Part of a small language model's weights.
Size: 14 layers, width 192, 6 heads of 32 (1 for keys and values), 5.93M parameters.
Training: a variant of SOAP for these matrices, 154M tokens.
Each number is 500 + 50 x the weight over the matrix's rms, rounded and kept within 0 to 999. Layers, rows and columns count from 0. Numbers have three digits each.

# gate: layer 10 MLP gate, 512x192, rms 0.058, rows 209-254, columns 0-95
# up: layer 10 MLP up, 512x192, rms 0.0564, rows 209-254, columns 0-95
# down: layer 10 MLP down (transposed), 512x192, rms 0.0572, rows 209-254, columns 0-95
gate209:556443495512586430384535547549410543482520575412475460446431525490511437555586440516542483484523451430524481520541506575472534532483541487473587545605597573451528577491601536412464469484417466574474500455487587507468374485456473437478474434425529493439484415561485546501482600460557440449
up209:410485458450510456479500458514426453473469539528566484480566498528488597537477401494444532557487468446514518546455397471427491511517526458563455499544530470451417490497427679546456475534450536530444562501485558505479485520427509544514568467571474482456513520551480483513404499501556484520
down209:512548484495403528523518567532492438470515467494632474564578442558530567588545455547472466558524430550508486526489494544524625387505447527566452553407430646382528469551598461480455410451461452515417562536470458524527534512565553532486500448436503427409571461436482525535518487571490514605
gate210:467431383444504572433465487531496504510488473525509482525451552472547482536482450528563452552447532537496517401473481544585525457472513510567481559480567464532535533605522479464442454479470550527482373446472430568529450518495533476619438518439514487611547485477595443503550534548595482474
up210:524593514467552516457503536512430451427476468466521480469590532461452452491530526484565598490519553541486485494506448488537538502492535466500536570557507607526514563485509410415443551515405520495514532501549492386467434615562524547518501513525407597456449470533520452534369538568437556432
down210:442539416531414469506469483479497507570514477510432563488431532482509495563522505477449551514372512435486431607547566505532451506467472538487375515561529447545486502507552562503420489469492474532482587466517519477434477477468455442476378549537568463450514569439456551531527591566531466485
gate211:480539477448531580556428499556440538474483423555402505581511537456519531425481465573439520506490469472492518424453443497511517492485590572467589432536459460591432607512538468612584553507450502488535430575541489560502456419471492506469563443474475494465582417551493565515580517536480553505
up211:525475467489487375566505587583465467434431596550519478445499414461500482463550481511539499507489491474433471453623424473539444459472519432495437547473510539409410367494428537604493380576553559499569555473503495430530549548523503569484437500531553551512528508502476547440563393470478514472
down211:505507453579555440544545449506407521543444590512462513464597521611400474545587401477526565423456495493514411571575478500513483533479509532491466436480513507561469412563519499441514369537516560462551516514489450466563404447571415534466489498528474433438432411456570497479451527539513558454
gate212:526441479627519471495496479451577494523495486519500491573493509487547491497591545531448529486543511562494494495434456447480479489451525512513612541589467509556537524525490397525520417629469499516479529594440444559430552421427444547492437476412476544493514513579421544555606509483502451513
up212:476462538503390411463489553551523492418495504520492514549391494507489469371486515517484497496580439526515451487418546396446495445401472450499462528583454510495534477511506471502483451512458468545455497480460560589492500564552492557481450487508478528490430524576505422554534512655480400436
down212:578460539517528448568439470497481533492646415533532558478539476406593521511593559499509506424463557583523465514522521476503424582478471473398501555498477518522528519483514497535436468584462594480482585528449518483449483591468536602504522492464482423466545592445548568477520531466501509456
gate213:542509443575625536468474465524534592451483434549496528501496443414520408494506525539566494491487462524578506498544490519522536502492443502538499638561497410467506489512562496553471495579579546562463502509549550542469471507565437553516568457595485539487524495529577518503491534437552486433
up213:596441427506492452490525448494455446384559479532594557464513543563507518408415483509481443564481501545512539460428525562541516440506569408452507484494448514473468601505569527498515451538546468468534490538527528491580419496469466587585612486578415509397545496410534491534498468462483541518
down213:553578487494571501577490485496538442561368521554566428563575420477482476493496495528486552477507524553465504516540510515451587552539517498523543465502515485522552463453451600441540494460582530557436461567498547443486439446496444456461468512513449454553415511512556575467465454463613506459
gate214:524608456498575482516546434470486488503465577586540524544470521509509497487521535483534390492464547537432496473464453476490460525476484429524453519500491547454483411511511487531508461456431505436416538528474556584460567539531603563498516513492468551486431467513466542451540512492549529577
up214:534482472653556514513407579521512504509498497604451515439472521467472486439462475461517523505482488523575494470584547437491441448513558504500487472511518507490412470548487444477486543535510536474560500579559507522528453554475520560474564478467516454455489533504411473456539536413547451470
down214:407480561415555470477509493553474421579496499439459547463487517469530538465577550457539528539417457443582503539484467480567505455450489505585486501501512468516542436547512541483605543422498388507441512497429615561537540496466554443529463520481526525506471438441503490524478450573594520537
gate215:505497538585565421490519455537489531464522510548533528514473473510483440454536413501457518604480536468537442547476530508556504523437476541495487522544450362510392485575485508538554511551430543407495505504472442464394472479467503537483528436487511517519546494529458471502458467560524547509
up215:520425516442448490394498486531502554461544498532437499499467543410559467590431464466537586515502521477514579541552548474512518498477524583479514377522540401532482517513438478507546499490466460473483454466533569521462594364506609620425498604546517556477436503556496536425487568385430453411
down215:496516452506527504461507488411479488444457503561425468537468514490530454529436540424483440439438423480645503434530489510423472479504465394486557520565507600479564477457465512499498442552501530473559402499599544515510420502582557517496473521503495502526479454550497490599537444427575480550
gate216:533524495484569530485469491481446543563427522550435510524480507543599402465421512483551569472489566445414485570515600497394562526554479555419526442511528453544594495502477477539508548460542536538508446634443497561644483451552540455397520553509442401427413441541556566495412571581581516471
up216:493521469504573560451515568511591532573513529576431506548491543508417499496485568458480476448515610497460522514535501424549507495509450441498503483421496608444632475514531453438480552521522417541430439499560553499420509487555528445459486447538499492538469401551470508508445526473577536519
down216:492538579529530507580438468469497503461510467575516578568561501457503405545496550501466579450496412468575557556529458365500488527496535548531446490432481393555572475436457540448519529472475571541516516548492546495541594530527493547550497524579518531408394459511547528552422568529513538537
gate217:506498408433431389482402554519541542385599466416444536525514514518460538456524492486453480465473461611520497499513473514527481541509508561513425610484464547451492595391576573501468453418470515481484492594524530442520442459536577441559520603495446426466563461519574501468536492525589422492
up217:579581459457560535488459508456461447472564485517473508578502522537443596438415431466452577526462419515530486480485478580569532459599491517539507557555461537494477548404414555507416495477495479502498492491503505470548444550532566385539471493500604514490499587470429523477470496576505550474
down217:572571500478558482481475479462416515542449521529507532568451562481406527528458445470476604493532465576435472454505415491491520439582425472497549525544511446520508546476502454504417450537581413493511535557552534538460498474548483488551582431628499482519508407486583425476535543536570441557
gate218:446470527551413497483420465525448516546512473530459436489531554352533555501504513491604417546457591550466544455572597464501557522538471529550512456498552508509467469539458598528544537537484524548538508503493467529557521597444507511472459576433545457450494548627457512552610462519459535463
up218:436504607508468581435444460488561497479437517481550518524480483587557513482514582476508577475459530461544471557449541509562554506526473608481447457406505527471486591409508493492479463512491500526420496457539496530497441506490495502459501461404506476527490402495571414482492588477579529435
down218:579524527519560495488520438485557548470462508502408494452510559529446503462504413516477445494580454545439566435516528410482529522509443486468482387499482572435476507532489556410451577439460571426528417521504477507475494458466525491511494546525458492532497462451572505507536612443507482512
gate219:501426503420496433419577483395451454476512546484582514464489478530476448493501539482476528505579456519419538529581447476554498535501469474514529422424497474576506492510423426516520478419498467534491486555517468534558555495475486517489503521495575559531523521514498540556411423546450549452
up219:492507484533446568523365527500446512525549393472475411499404564482496494428559457501515557494464452512552471490424366470496529475564494497563530548463508412472525448440474553607549473564424468448440527486525515485435439577496492516517480510568496516488550542566466488424561505491477443541
down219:510548491544459499470462421593475462416476542485475523491482563581508539505570458500475586451453562468517434507545496542491528466516535435472505424446506563438487535500485480436446568500515525519566467478550480543508495483446522444420500453415449420387438510567449432550508579507416367605
gate220:491482541482481523414575491545547543462516537593563491485461539566450540447421466556454457409494463535452479476483516603545515453519501444502542553449547475400562553563514444504547464443459466591456505467643559539470428519533476507513522504469429396414530492501493518501486451553461441486
up220:521533516596435488490509524471580498569498444547503507484604478582536458482410436502499555447494416471517554474560505445489589528551432391546491442437567570538493417494501498449445503550504505469452572508489492538574546449451559512488556402518477565469465524545457500494531504540554446407
down220:579549421599484432539515581556576436516449460548405493545555558495432411503457530467518504401531498451451483503447486427539453563502550424537509488445499546537491534458432587468527463620480458433488493546478563504461523390538538448549486381501474488491508528494557471565472602459447491506
gate221:503533519393534440518552466590475418504516460465505538492462487525424438503510505528494501454553510430521581450548557469513469464455509413448502552455499487518555534484538443516489559463521517600570470522422443414562382476530461518483464456482419596477435507404504536557540507445460442576
up221:539461521520544547493494495539617510499416547499428553519426472479428486517492501581553521469506507537534585561472536503533473585460520488440540531453477427489533519520581584489510498475555523530430458444413529531458449495416513592514472503452392549502450469483464561481492531483487544449
down221:434476553543505536483476512504486533609487501537447494577563555589499380495494606521507577468594597529530516499440473471532509484472569498586484379481549473485486414457449483504458517565401504551584478515525473457562563495488588469487546494473473485536491451466450489394530478444424419443
gate222:508469572538617466485483554456536524522571453525588573441496430612536477546486548419548457475557497590508468450455488526459498503589538473415481549572527503416479606520478551353528562513491544459503482503422629555506584554387425424552455437468488487507536541530440607483446448412531494436
up222:523582456541481506514586444485479464509480500485519523344411619630500438498505474409498547453522530482508456537502454524586527476511495503500587466517491529468556393521580494476531506557433452538507512477536463530553467456500497526459498438410589580543500476476573498528436442428413532399
down222:521491524483559451581538653449421589520447506576447537557378489504446613522507484471504492469449534491586502431478485448465423568428451496459492552513489514536477516494445550405489519489501515471557438475547595556494566567528551530436554393496427476534452465391456584456455479447479522481
gate223:534524542455509479494518451516508526468444378537397480485481525449577447492391464462510604528519415481473578577508420457434517578523504522517397478481502526534498543502577535494433403434515490441519497587468542525488479445522537404510567503432447505478440349513463420530535371458525459496
up223:422476473562527534497454458490507531467457455508511466469530477519477515518584500493462543459489525541539541549410568518599420508391532508526397516423527437560568501521505475520439617524423542456501499582618457436462578539486467535614460501576501453515529547544473481453514540513536456388
down223:551449536530510415442478494476579500623475427509557528518430484497577468451511527624508460422524486582419521436533582474520402512534446554428465538465462479529545507548560634430518555480517432530524468422478510491435552536568558536551596603541593532537498560494532466547552512471501390496
gate224:513478545484453476396450478540436397483497500550598625485485385537435423589470556475480479430584454512428509557394469576480578481556428508515506505583480556530489483430612475465430402435457484525482604446445570464503625487496481419455523522548475515536511565545471485465479511519548533571
up224:524442488429480558429545512487495470500523535503506384501552582507471531514570493550439568573515440491597479518482455591421478480499496536452578426450480499481495579389510473357422496490554528560513490532459561499523601541441531496533419485442589439485488409544481566518369537542532526528
down224:417483405509519576578487499573487530463471474560434463466475483485533459423484454456515505531455440515389525438396515490503528475525490445523504514452490521465563477583437505474521571449561543523385437470528488557533470564501417484534460511528532399514427588523498429565543519427474492515
gate225:520508580522486548544574463449468434484527604514468530456514530456494509520565436523557555525534522463518505464401463465444425523529569495469592459431506519475430585572393465509480557474469540511571467444519549496439603547486476459526594493464400436547602473479443479497546382557475518570
up225:505518530446564529523638566517497471498454568532559554493558419551509405520508430443507540474469531511482551520412458491446564497446506491592513486433506507584483436504557513480447519566448565506521407590493514514482456589553448403460457440537567451484470475499487504527530437504432538554
down225:559506466452436428524510485440484500461497466428539534511543466482520565504416553505519533469628471561499468488514586426523464491537472516463507600552553541550416461463433423567424523565549534522541452496461548547491439387399497483468596515480502487419598441494480653442514473417533451529
gate226:472449455504545473538487450449517570499469330494542459509404571477556442500457513455464454558572508399516448458564468449515444426562531554503513535470489464485444508481467459439441496582453488477600427528529460420493435418469488547454536598504448453435552544433456454480510528546612509550
up226:561402498473545471579387540473536477490520452498512468528526502563591551474410495578517435484577527602487480461533415572527455471563444410531547495523476484426613568504431422510515474438483543528519486417514499494597593421556430513546453537452445577507540495510524453556504447507486469358
down226:505504498551489449398506537464461464393498504497527457526475519516524478508475525453458416387471561517468503410538512496457511468520490507573471476382533519577499515502474412524568585529507521484448503551558511546458561490560555517558438608541496462521476379471480487524635509511543454556
gate227:445559521444552495530460549533615486496488502419449422549437452502531482465496503485509494471417443524547500487488530571467420544515502483548443483465515437611530492455496531491530414440447452519520473548559527427529521568634533475482533494504465436403374450523470486547583467552503527587
up227:504483561508466502509538373557503426628418449435513541540408426502497528438523528512554622441418486522479450457484506529488460465547502531559566606489412544512540524514469409520485569494455473522546444615409525440466473556551476433574506526540465473525576568593539487538489492424552558533
down227:548533436493492446546527536574472549514589524528394503491399483462490531438521417539596525519545430535510438516511486559417461512483529476479484520518495517506437387517426476491470483501458524468426383411454457508526562501576409508685490496426580515543602507517428481489533578462631415559
gate228:443523482549541433502506475451476458466527490416474582483444500465530525458504503413483513440425538560534436491475478416450507461499519500550439493471509473385547505467498543484512528472464425419451548430490513549424548514449525451477433423528531504481470459501542473506414488513535336434
up228:561487566534461474415359509468476524404470412507493512535451480462527526412504413501574496528423600419433487473457507525449492381577476518427507493541562505543443601495584492642581565467515538502563469395539488471539401467486448407484507606474470551430494542500434558571501520561439520535
down228:548468524554487605504510539437409559483517450477483426642494499547498542510400615595510426453492530544439525459605473539508591405517429495447492417410587449454577565458468501445568507519455470507488447429501390551554514414406535529544526430593486495601525473544524409511490482555464480493
gate229:439508405503487414553419522459491533530560483536416539411565479404564526491483505436587425619520546516458462485449554446514548434515605573476528512520466432457530535470419495472414521474454469493563446483417513384615516512520555561469453475557512462544417471549446476552547489530583461548
up229:569423488492452506427495532480412511491458574529436584502517442450484461515480526529513460544591531560471501485505532485519469467489570600553450478525537514496527593490537536519369572626355493455445471474488482481471545476427409538516517492546501531446507484476536551507421558509563521525
down229:574481428472433591473410368476438485471595470499539433474499466580509495454569477530565521503499479462492534411433488569517504392501556578550495438487489467505482455560472574493538490623589464503455442460509427528511453445489496525469550543471431549554528564521477491465412644439658461589
gate230:496506531504513478528598529406595492445480490488485596476530527529532488469483475524562433569586404514477432505496460471477603504511552545595521485430531548468507520441548431567467538470497497447537447523490561523585532567481471454547470498511571595529571575543451476533455492637548531608
up230:435524541484535530414517510448449490503510582603473508532521539564495440503490524523634489469541456454572466509511467496501501502440462469526441572466527499488462515442475474464444502473545376451515550521519456515516548515524572570497580531504547589438557546561486469431513504496556430571
down230:481506384500545488504528567486532561459485513586594499431445435524498477443480457552518383622510471435445429496507492608517409619457474436419505484490446541384487511444386531499538518411398626522571595570468481602472436559523507559583498523454437413429578441487538562431551545428545444494
gate231:457492447444506562532492489563467403490513529524424478530550444497575478574530453574541550447455544538480503581433513490568453560484419514423472510473507394501411560501508534423495509341444544465503472557548585518542444501555516392472507500526473438433561487440441424568477487554405498506
up231:443430468522528493476555484429413485497534469447444475518430576516541491484584464532480458522522554354496419454522534571507438497529520481489499567512534409461470473451447425520472575447414518397435497428572516525499536509530548517637461547552492592583513549550590536456478411493469444433
down231:453469569463489618442506467545403457566566500562539392423540480589542504540617484535494545515572473549547421480543503536398550459444428478534431549461570480461402532542631576471473468545478438455505459561527432490402534544587490441519562541501427436583473642531477518418507511477547432553
gate232:503442494437510514562542405530538569514535383443472464488549460525531466474566468454538584551550546453415486479431546543479530537468537531496473472598536385541459497599435474516497510489514558442507481538456546440522497550586554537508542504487514495593433530566448570461498489471441508546
up232:526502497543427566454477461453517395489529517513398351510461451561525465485472382445547459421468513518519438466532514543435495543435480581511438456429620508584473528503522523481517498513487443501499559517510515464503444549463502517525456464528534431492495487486477403561446523519511519524
down232:376547504452448529506424431519547532516562561553545499558507439493485535601544495579548465547443609547457536545514512465521423424591533477490467449483410467521497495490505500468471468448486511489418511436488469468458426501589462582428476508422544465510496489435534555544491438537489390544
gate233:432505483489528469595559471466442520469576450433483589449504573476521525383466553410527461550451464536507555470508445424460545465497482542455472488455524605454509423500497467414454538423526473520486541476447514514593453522542464498463450544452438485577479537564434548520493414334500490429
up233:516431540518519461574518471449453538554497534516445465484552499553510441397481614542472511442437500484486536484495498593561505555559470448496412478529507498502407515485435563451538537469512526483473498544584518411501495469466519457524483489565447486432444421498455479487454412411448483536
down233:517524445513471509472497437544442496391552558456538522475407647521522403454522565576505504576442456491436500492536547546502562428412515574608455492531487534498494419500522561456452465486539447511461486537523459589528494464618468461481555431453461418517576415597503532583511575462521501556
gate234:440464512505557484439474547442421533465541454495602551524536596466475530484450524435533530448469529456458447524507548470558524504557435392613505374481522637522544552484542553448526513495462438485546524532518446523473512524582608446569440534545486545524534488386493509483551527521461499560
up234:569426480441539502463479483515570447524463441470542416492517486444529393486555526488369473429517592468483453523430549567479432515476536519553503453524504439552561556508546441479526426494559550523441416457533538538509483562551439570581496554555459519581491486513460547502435511526541526419
down234:506527502544478524501525521525493508498530535570526486453484518426472516401425430437490546454474449515564492484428578435534590509532599482429634450510437547526496616508482482526498461531598467484542553487487497524548512475424452550493544490517489466583576497472500383520504582498460574473
gate235:425618439538559501529486569461490588551509411470494463567538548526437496497485550452532497463462556596454433439561510418482585454569454502499516546462566464485524504486573543485477552482456484477454477402516472575445524540529488448401466584521456479583516508535529551423478507512422433483
up235:481478505489499587598461528462510490516455503580504486471481490410493567525399593551579457511460456430469471512464549547473451518501494524427516585513502382448522469454429520528510496521443550510563399538530557404517509568605526649502515521503536459466572554503615519516508484541484485472
down235:439525519469509451391491508523338521514461448479433477526495585565512452583467477515521568522446548428573532568484550488468495443510502501519555550509452459559506599603524423384534530505531571577385486492424492489393549573542482555395499526550430433511436525518506504499425517474468454410
gate236:471456442502583446496545529533506483435461437559564439441471446481441519521533557490572479524505502499552476478474397474481531516379508548491538568484436447519518483490524552515501511424494500458454453501498445432396451456505484478482569490462490487441508433464528526592531441487531488597
up236:535441389527616477484537507522490513438461457500476487416568503374479409537480505495503444490582599517519491593380521465454542526460568447573469530492454465497405499468455536505492496488591454447458456498517483503523485504544573511474542525577431429517468417503476389438428458521456442528
down236:387494555475481442498495364456515511465488496528442546512532501494470523529445510528459517516497417478483508506569540584396464514519509528519489498439464517453499538517529465529465555472498465472529599453482594482554538510560434590564550417541600474500446565505533509454510473577543548421
gate237:462480464525624460529504512523427515464514574484449590526477384493427523439408492475525441393532455407554531584471472536563523498470441501520541432455569542506552416605517483568507542508467477518537447468444441468520601521498470533525541494453477502482465574445410484497578464510459430468
up237:464518626521497444479617568554463460451484429401538568538527446530400399470562520446522517584408486514441524518480463479559494478513517407537583540533391555443481462474442460555437492415428564568482459459565478536544527471510459420425468495441505536505434512437501432495401468525554600486
down237:481446565589526488484482528480491539402380489413509504484476386469479476497457517594483455514433500443458526517485493568565541619461552444608434550452428575533492486471450423536537507412401405501454518599546491486634489428546436574469601576511566618471472560473410517484564448491535490476
gate238:524536521554517484549463516458491514458525500512417449473574567556541405549405543503506498519572484495463403637517598463459465550470534509551543513508517429449434481463474614453585402528531506441480467485521538451472498560612530540514406512460548393531487557482442472515571456499501524539
up238:497560569518520480462517545463562514526564415542475494465507464506511520481606556614520460499552509472496469478515475487498469538500479499499652515424495418414454445468548484426482541368431472479552527463444514567521540438634517545520400544445446549524470526451460523519445554454515426463
down238:442511433554542514532548541540492491497550565456543486450516505474540523439540462419544492559476521461621534414458499562448522489535547500611405421482429546433411526436531491510470497427529438531470450508548414573538507513554387566579504547530500511506457562538489531551545490502400462518
gate239:528532412475473483495428444515469492594483531504468489562520454524522436548506552535461559495570505494436498433542509496540417437542522449431549532577568364496541540437501598490469519513503441419537532588426580491458476508469524483493492465517601529510462552500507508473505509533591576589
up239:530405576470495494530561576443589470519394510561537548584465470548489548544536440562493522555453508588519439456478421459501453534492596585555446494481473444502415434454509435511506417454501462466505477434522557481467463563497472475497469476443534566484500481576548457548487530495431517550
down239:444511489523561495485463491594431496472463460533409502562519448530452438516556500605464463521475513452573517586475535516468564421532487475408541528450467484475549540510548532471537487519445532517556454583532509464482544398533481589524543562562472473554506486502456520462501546495601497528
gate240:479488543486557457543497402451438481526537583487485573492492587504520551465567467477473386498445449465525418486531589516529565471528443485411507485588541500512563437501405551498519458482445504544495499469561511458501569541524585524467473539485505538428546577486403515503503426458526482485
up240:425407549520487501529459523596456423535460499521427584533481513446489477584462530586433566502464429539419472502558491460510504434479530505487426541489504526514521511466451475472541483508464480564396517472445451550583545519558464493426460513450418420447410438510453457432429435488572560440
down240:461521550475420476503487598512475577508555543545562551428453436587484497458550557534510430509532501509591460452450513454486479516402448438480388449569565517516591494501498478587489455491519499478514448607537547427505596486499569543518498494396393553522482499478539515475514544576493572469
gate241:532487520555551479485489496428551528493454419527516542484496550536439525467434466418436538534541593551556637500466524545540572484605459501408446473528489423548542459477489480511475513462580431481471489545505508458460483486476533520403554524501480536477506594468562494508566515427502459505
up241:500512437491506540489394530503343455531534542514476555564506434425511532460524505509407509531595433501554541478449506507568452441493493450524445491568487441517505473558470545472547500474463410529478524507562432587475515509498412409537568484574456409556508479504492509513495435498429479500
down241:518435523488452556496521491481459467486478551540589521544480423371561568498558542513424422563430510531504576563397573472450515497553598504528560470517493569540465523480522526552546453504515506528486421532466569560492465538487454483436498590464551492480435487549478570647439476464551513468
gate242:467496537526488513500583440485457452538539468481495563509440640451457521544537470463495496463460588440492500450585459449396492501461505549442599547443553575491570547518460497423470500510537570513598541532580497492476429467355466518604516442489479424537427528382467493587621442488510635454
up242:596520459633555470530552541424484535577451525473541513508582531553431540598504516560460407602511483622530525533482516557450502506400435467486514519478488453512511553455503464481456564497513394504523504540541613437512579490569535450483578458503570556568499589423520445492470520532496544512
down242:560474480583524490579631475504601438513538509546553499464500480512523580459511527442507401537499502539466598484419467519573588546516513481528539489455543483528374513499426531539597518613417546521419465502450467460436527474535475550451561483506457503540579528507440516554631511502545503494
gate243:442500551493508453499480476477428459403455439459583580560635483525463435527529553558409496514497449504570476466488648563483437468570425563523545545537504497451468507517428444591360539494516450459585539530603500564488617487492512516502523447602414540509532445493492431528519468512478531524
up243:437504464491578503526495438457432556494514419580475477466443434481559547535516473506399538508398591553442506484511549412462560478522466469444458472461477491488452566499511500552563583486578604431406574556627445466605497542459381468499487426505522552567447532625488509449530481584496496503
down243:501468455560491484542578475507483468588473588455642517566526577489526447482506555499479564425537531536578465504499517542532565465484457493433456499497459449533540480427439441520593538496524541515481506529573547551548497463473531505429558593469458514598495378468566457492466546428487523548
gate244:399529541519539426514606484466430537450494501479481481533519410478436536527535424457504500575603489406486405507407479512543539517438465522492569478465552440561478522526439420438485563414510540528524520427510424474460586544499549475466565444521537488587466434484580436515427451575456474551
up244:478557483424410438432493470407456547456589554455428583460498493568593544559632564627444503476510524468487495460582520546495432548525498436502530500471508543414561430531504514534605522474550519477495505484407520489555508473435440503448513572421399482534478471356514546495536440525501503558
down244:479493414478530571468519436426492488512437519419516454454581499556383617491472477446471456552604491547528579568459503574518575512520497565500452509476504527521498488464586470558552412552476470533499576624565538437493582521553577460489467450511570480490489487504488508488427538533531479527
gate245:513476539527570463519478530486472492593558476505525482511504493529510481499465552472501561496425543468476529511573614495453504493544460465486505470517566563405512544571580503442509532489493510392415505459564586509471504537472499485487427562511439484446567406513545553549371478494522427474
up245:524489478466528516491476525439478462585555478501529460479535590589569552457507462574460453493448415428497490528477502443437510467558515473431539554464474470570464412456515507579530485506432461479555584435512505510531450536519476449528515513471499527535483530481575529417618400536470518563
down245:478523515508417557518477566565492385492480576470517438414562498525515403603498548494486456533540472539524569430530498385469560504545472538524474458444510464456543486648436485571466530490440482605548603562495530463565521486536439559485424510472481516418484497519411508435436554512586478470
gate246:565579423436441421450455520512532515453482489549565482474465487586499507544517538451483433455429459474447543514469529435538497509512499463433421491478446503538527533516555496535427513517474400455500547499493497494511482450509521506465490513600560493485494478574442563510521352414634405541
up246:445415549452451483503482458595444462421448460460461418466458509503342535492544469396496484520583507511497532460537594508540428586500525511532452416594583552566497630571483523474462499474479528455530477456574447559460597484510382542531448460512417431435431454510406571429574517496539417437
down246:570462441440647488498502484449497456502490495476479464510407531448443419506475501531484515630550457431554551383406503431499496530499555440580548433543490482486615471534520480488523455525431474444424467461478422489526462454462422517556588432458551531405492523433534484483455579600452456479
gate247:538580524536430475516504464474568470486565424474467567496536594541475469479448567562487474530522505534535479434466457542499428442500519502515534530476496453430468568538487563497558557573543546549514487495525493468469531476454495569432576422481590419493575503612498416459499612500521441442
up247:470452392433489454409563517594520503496449508506505470485497483511551465527429511501530464498484612440508616427472510509456551569479517500469472479480551521457471513440484532368496406575494533528516611522533498391451516454460513532460501522507511536540445536439475471463559422515427555563
down247:572463547580457391541451421524572490503573408479466596504417611646542481508370481422488627495532466541436502460512422562547589542439559381463489543540428560525484520471526545524561439625488439555568488392540565543515498502432552575539497535446502503439458561483488475555462521505419534557
gate248:421506487499534522456524411538440567479547494530426539524488436446462569494505508481544576467544537571565630498463526524536448497503486451492444497425489453504504445513400445511487567566503529523513538544527453528474496540471565555485592479551537567497556395489530507414483449420520510458
up248:498538501469450607396502440457634466454484544440515414513529388521582566499478449475537583562512506494474427510511636545464519478429573578487518539478479528469519557483507550441463548544553514466465460584477533510504475491447463583490472543462462540405504497511549556505492483481515601555
down248:523451571581583474460513473539511447434507568583513551561440484508520557538559481550438546592481552473409540509452474428556565384447548480474513472550503484490555458448551438487485422490498520535541572453546474394495515529509524577415603604596437444475594481511424496375499526454528554530
gate249:466498633579512498437432507557415477457435563521471520421546474509568409470444572564571500569607433531500607559398483482504455494432477451408435558524530501577507549529533485551428472543494516486486459531569552522546577625549467530473493487512457505512493422495467500489492585493520473483
up249:548505468444540561506456496506514473494515553518477422453555463460436531483560534555444425464534470428581515580562549433486578526502500459554534561488518462596479502458537550526406386587477543552494556403486530379439515499520547468451467519622493463475519534369501516481508553486452499621
down249:524489446492458447481488622480521438536453555477448426611500514503486428506476411510551559503408493580424435468449477518475543575512472519494431457487522537492493418506512545531530450433397521433500556437543436563484411480518589548444601560495493581495508453477499508503519429478452469477
gate250:453463535516411518459450498462514439469488490518438619491500585464518517561491534474595508461538470535482452561569493479488621416538579464447515504397419523479463516504442501484488524485534476513511471451490468459414461549507555429492418444463429468530487560445391575495555451505559527564
up250:531410510441520492557529497474501496594471549535480462568507389524553575527518435478478500510367521479525438442529458526471583490502440524441451386557539554483499450420468542440471487507491459587392546503521473464567483511507466512434480518517525453427456501526413591572360498530586425510
down250:505452514534524489558467408405529486474500585549507458552487505511512481556450517495465528490497488599584451441524549444443602582404414469447558553493450567441544541466488495588459550514464521511500498505510507513489503450448494407494566487431497508531524462463466584560526495556450490468
gate251:389467419499448420523561516465508509485516510552519531507415492529537385526525613656508523471544498645497567426601546502471603457528564460490489597531422517518463423497597521487486484516535511437506505508476479465453510485417562498483522575589422557474482586538488528517463439506510517492
up251:503501506478510617488487580489547588535506518495574468468463476557424495588513518556513551514526483479645507564515411520419526616510499498487545454442502443430570589555511458510480543508560473525534543525447424507471526510506523487534477527496468526438447474503461633505517489546504542600
down251:419498548571497540499618427446508465406463532472489471510453501613486558430526515417490514431546518518512438510515485485486574471497526522474449444461523435507517548516468561577507538469436572531503465426463542510504454503474522481435457443533563464461449529487518376473490555494478503495
gate252:498500425497412526493479420487509449501433496473431542525479526461497610568527467488551497523540397535539478446463492516423482501478554546494462561497492515541507515432510505501610548569568490464494546442514527478449473508454536490536464450521518544547503500549530538512452439458520466484
up252:503532501496483415480515450551608481427481513491453461478562510524546526574523512590481540463462513539507525416508500433456504428424471581504534410519470488490519388572560409519449460513476583479508584442488513494533429532553454450409486526492549480495544462555387451503476478530470546520
down252:493482533557498518522524529407496476554522572512481571532461496530530559491552523432522489652548540450442513519545488511482477530484593638588518478527449452436513541525501463543534443489528513490486435432540448526528544474480462403441490489445508506460476473527606541628445435417502485444
gate253:505518521555522505463589571521446505441519443511527546469533510513530561472527506547580541473564613468500451436472537499485569464477552509537565505550577546573553474484442559456513452517461498439534590559571509486515443541526503519445518496502596512479452457502443560543510518536500564428
up253:534519473516476444497517452543454532504567562470473472497485547509506472584498452516477491541587466532520476531568504405495576525514477557472415483569502527470511510468492516495489533444530518489506507496554530466493605547557610494432457478519557504500450501516480526596529495486451519456
down253:548451525443526557430629472488609463498453451522551477465444511568494512495472488497492513525494555469509482567456525509521483519548536490487446454473474538460529458466517554550452415567463438590471516476525552462545518555460472485512588467655465481513571502389464446464466432580467467531
gate254:500488454441533500477465525520419609424474507487490489434521606548460500521589495375554553518533520590488458492495571549400515517503586549486562529581552414498481535583523475458489413514504531555455472481571457478542498487464550462431422512542469505473518509468487511456514498467567478517
up254:436460477574468436583553474577509461425525559426490482456467559458506470508506423600462486596454540363556357525555490457418429388560522485512442509523523553525617517474506525607455499532509599496392515526494471442525459555555484633459495452485544566490576501554524506605467442430446395527
down254:413552450540483460566372479479460586506460572512505567564438474439451536392486528502562421446444536478488510558491448498549524458492498579514472556474482589455545548418529556515535361490482575404592402533415472503548406485528491425466542429408527470532560618579435493559496490448545492452